Weights of a small GPT-style language model, trained from scratch on English Wikipedia.
Size: width 64, 2 heads of 32, MLP 192 GeGLU, vocabulary 8192.
Architecture: RMSNorm before each block, no biases in attention or MLP, tied embeddings, attention and MLP in parallel.
Each number is 500 + 40 x the weight over its row's rms, rounded and kept within 0 to 999. Layers, rows and columns count from 0. Numbers have three digits each. The size before them is the row's rms in percent of the matrix's.

# layer 13 MLP down (transposed), 192x64, rms 0.233, rows 152-166, columns 0-63
095:440526462533523437546535485444480480483512566520427463480427503516447424516495497537475524509542504549453536484494509574506447430524490405412488479475485516536471564518470488492451501442492484
107:541478548526470499520563449465437513484535424585496525466470501481469537495470445477484524535402460466465546427450513474520482437486529450466541499475476496570507568504554454489448456527486524
083:570538439493494459519486521474448529524463452510530475505528471452465498489471479403454456411507500580499532438458537537501484581458461503534478452539544489497470526524556469528565489565507547
121:568526574502515487484455461488551489537460548506562468548418508431470533521538458548523490412419481509508528534430512477502477493537506503540515547432429572490495532520560528520490500467468485
102:507480493472499469399444530488480478475572469539501501535523516478517501534483466501477512479597491494469504456533465514545529476538592458514494435423552550506543513510536459422447579450470473
097:485490538496503481502487502508489435532495454517487556449546534498518493483483476502510547474450572532480431495502476494529601382587550491497567462472544583543503542519470474471482516501563451
096:430525485474508531519540495451535430533506544528493444520436482505516579456508484502477548551513482579549506560494414472531500518538531531513465480494587585491492523537548505459495588475538491
099:506517464440467504489535552556566518601510490497550433510442499530528503489438525563484566517404520510490430512560456502536495586495505492476520539454483500487496543553480552555465527506513468
102:526527547478488459502447510557533529532567468491531452489503496587506537465550479533498451493543426503499525501500605449493511381559505559487565526496567518446512511518491539495526494549476498
082:425430512521479458453501444475464495500506524539475499429487440461441541466439488493489510478468479484599459445462507526475496449484424535490530432432527488477535499491416482503451545550465484
124:541514545518537505556538471495536450532422561501480469460475554511562512472531539461518457544484592516511490467546454433515427424519472518440490467492510454487443562480479493516531458426480539
093:495514501484544468501465463500493482443527467501576473494532423574528572519467454562486548513441477464507405506474466573500516481495439561465556509474443547522515511535476530506514530422505428
105:490508467453444482474512529446382477458567462501479529470559432497484479487494458511570482449568467511471565476534486492543550568456421496502551504535531539490555488518530503562468461500522517
087:502481530473462474454560456466494458532600527425461516560537426532535495502490471547525504586536533466448456511517511461508530584477478463444515450533543511524529560535544507448495523484482443
104:544474484537423449498442525535485555534487587554461504466538435501518437430538496464486475526526462444559514553510452537468497544539500605492474504506476488531464508466447517470504535564479543
# layer 13 MLP gate, 192x64, rms 0.115, rows 153-166, columns 0-63
109:501537540441502513448457610515499442538535474482509511545532505535443535561531542448513490462539570431471489457518556520477506440552493478520477461494524542471542566520495551452452474446549535
100:497565513524513435547406542511512435538569498496512483482505473526525437510467531428430479572529557486527498504466507510488503486466520559496466531532479602568427535451512544487480458500464505
111:475557523440528518479515537524489452501533455479501522523519597497476466474521448442398452520557466510538533443515469473472450450449510533506531506519531424499438510539488494465407522511445448
110:478507472487474555495492547518446468507480447521527522501435442541438543525493416499531535523503569446436534469511544433445483455523543473483543542450494524414511455410490509474552517450489519
106:508502480525527548416523535503445493456430444524522586557492526469496476438499498537458530502517515420534608506518548484588499452498490504502479458469482546551513499561486465527447518453511456
099:537508544508556485501447500513492447449522456530455492515524466511470428522422404536433473491481525580520530513446463480514494492485539502542456463521552500393450573477536528481503549529541492
101:482490589502446459541566505550506483481458490562451541541541501510483518532512520471434510491442487472556504500513465494454508399453508489483514529499544539571524505559455516472426500602503447
105:522520515491499553465528458505449394528535498541494580493477493489466532503547497494485500531576542493480510465485527504440459530479538462482552583428499477424499508412538483550430570516533500
096:481445507590453466485531422474485508526466476517409478449453474465464513424466511511464552491481444509573495498477477476506462498463480521461514507511545478520455485550468503462424593569463460
115:476565509464447519506528502570490428461497441512506484531549530483500502539511455517465528535582469391442455536541529492446464480497528535542438531575506551443488495460538502497459475452551476
105:512489454463448529500531494484463540558476512464442537514481512437491484504596495523402432473503501473539540521504569454564493442513548466464526484568552503470488535518527474540473525597552496
134:509447525488518501529466561522494485533452476477511425529471477551507553491527553510402464510524488518532445473520549437433489504493470485434451407440471524517455494501524537497505567577574512
073:509504495533503410517417521496479536485511442458449421464501491435547486544547452524504479513526543535517565553511519492489526514439457503510516560459429494515539502486515521602475524545428443
104:466467551553462530552477536554502555483524480506455504558511497530477497484429556494518491424528574574456521513475480516514482463478498518449459496492514589518525495526529516373412465486506510
# layer 13 MLP up, 192x64, rms 0.13, rows 153-166, columns 0-63
106:442574517439501516446575500529481515521493436468559497462512593525437522514448470509495509485502564532538530461418514473549558448482512476497540499551484570472503505430493511486517550514432533
088:477506551442527507469495482444544443447519548395529469499530548468517518463487451429491532518500510473487543452548538487419528529505477496481471492576588501557460453547495526562502548522459529
138:531482479505515529460499474545602492420423517512513530543432462474468480527445504544557554576499516467490508482455404472514451533450553543477500489507493518533476543528434446520534445481481520
105:504453460502482522436485480493504525429554501435504457600491569553546505470446512495514518432459443443484533460495503519526557503560489416524452451490544534424500517519485537520545537519531542
107:480492532462515451489497526510509518551528472488488570501570563492452450476437468547495502489475510437493491544517535517545518511523551570498469454445407597527492543554502420521475495486567440
094:467529434496519523502483480514427525508443487551475412567508434482514501515458496547487503513522508586444506509477479494565508543485563523449474523533509598432485495501574459504475569479517564
106:499582463518566466515497602553507520545445490501515509516531513564476492541478500475476511452464559589513470450425552452458505537512426479469477496550507542554473529544500503485470445467458543
100:419448498471508551560560498486527523516540524516510602498477510485516514493515463514542538532473472525476542525471493475539534506474580461497532549559568547498485410544580433519535447448505512
082:502484508558468463468484486562453471472518468482424501537488471485576454512526527519442494510565461532494563591609543502510502400494491529510500539551472530495514477570478530451439490492492522
137:507489481565487475562465492531512495536497493577449543513468535441492526485634533436458443543545439502491468457465535470563437514541495574487467450439547531486494472464479502522518493491490519
082:508502496508483482452551504532500514574489497563502515464465477531530492444463587556529530443468481417521502488398461576481458475545540486441460540486518479559423508483469528467563529498518544
095:497548478427429521495555506543495473485434505493558481522542566529493533556515524459567427553559542531595432481507529501491525461492549503532516536495471515574488548454522541527470470459458477
078:486584500419469530487420577498485537501419463476494499474501503478525531505528488485445467519486551534457501436556560534527502485548533583489464530545461514432468548513522459528550494577468490
109:572464462477521533505414508576462481456459508517539573533570473479531480455448527497489484525484524448502513599489514571477431524533524519561523499521498548545467573538502483546476484532476443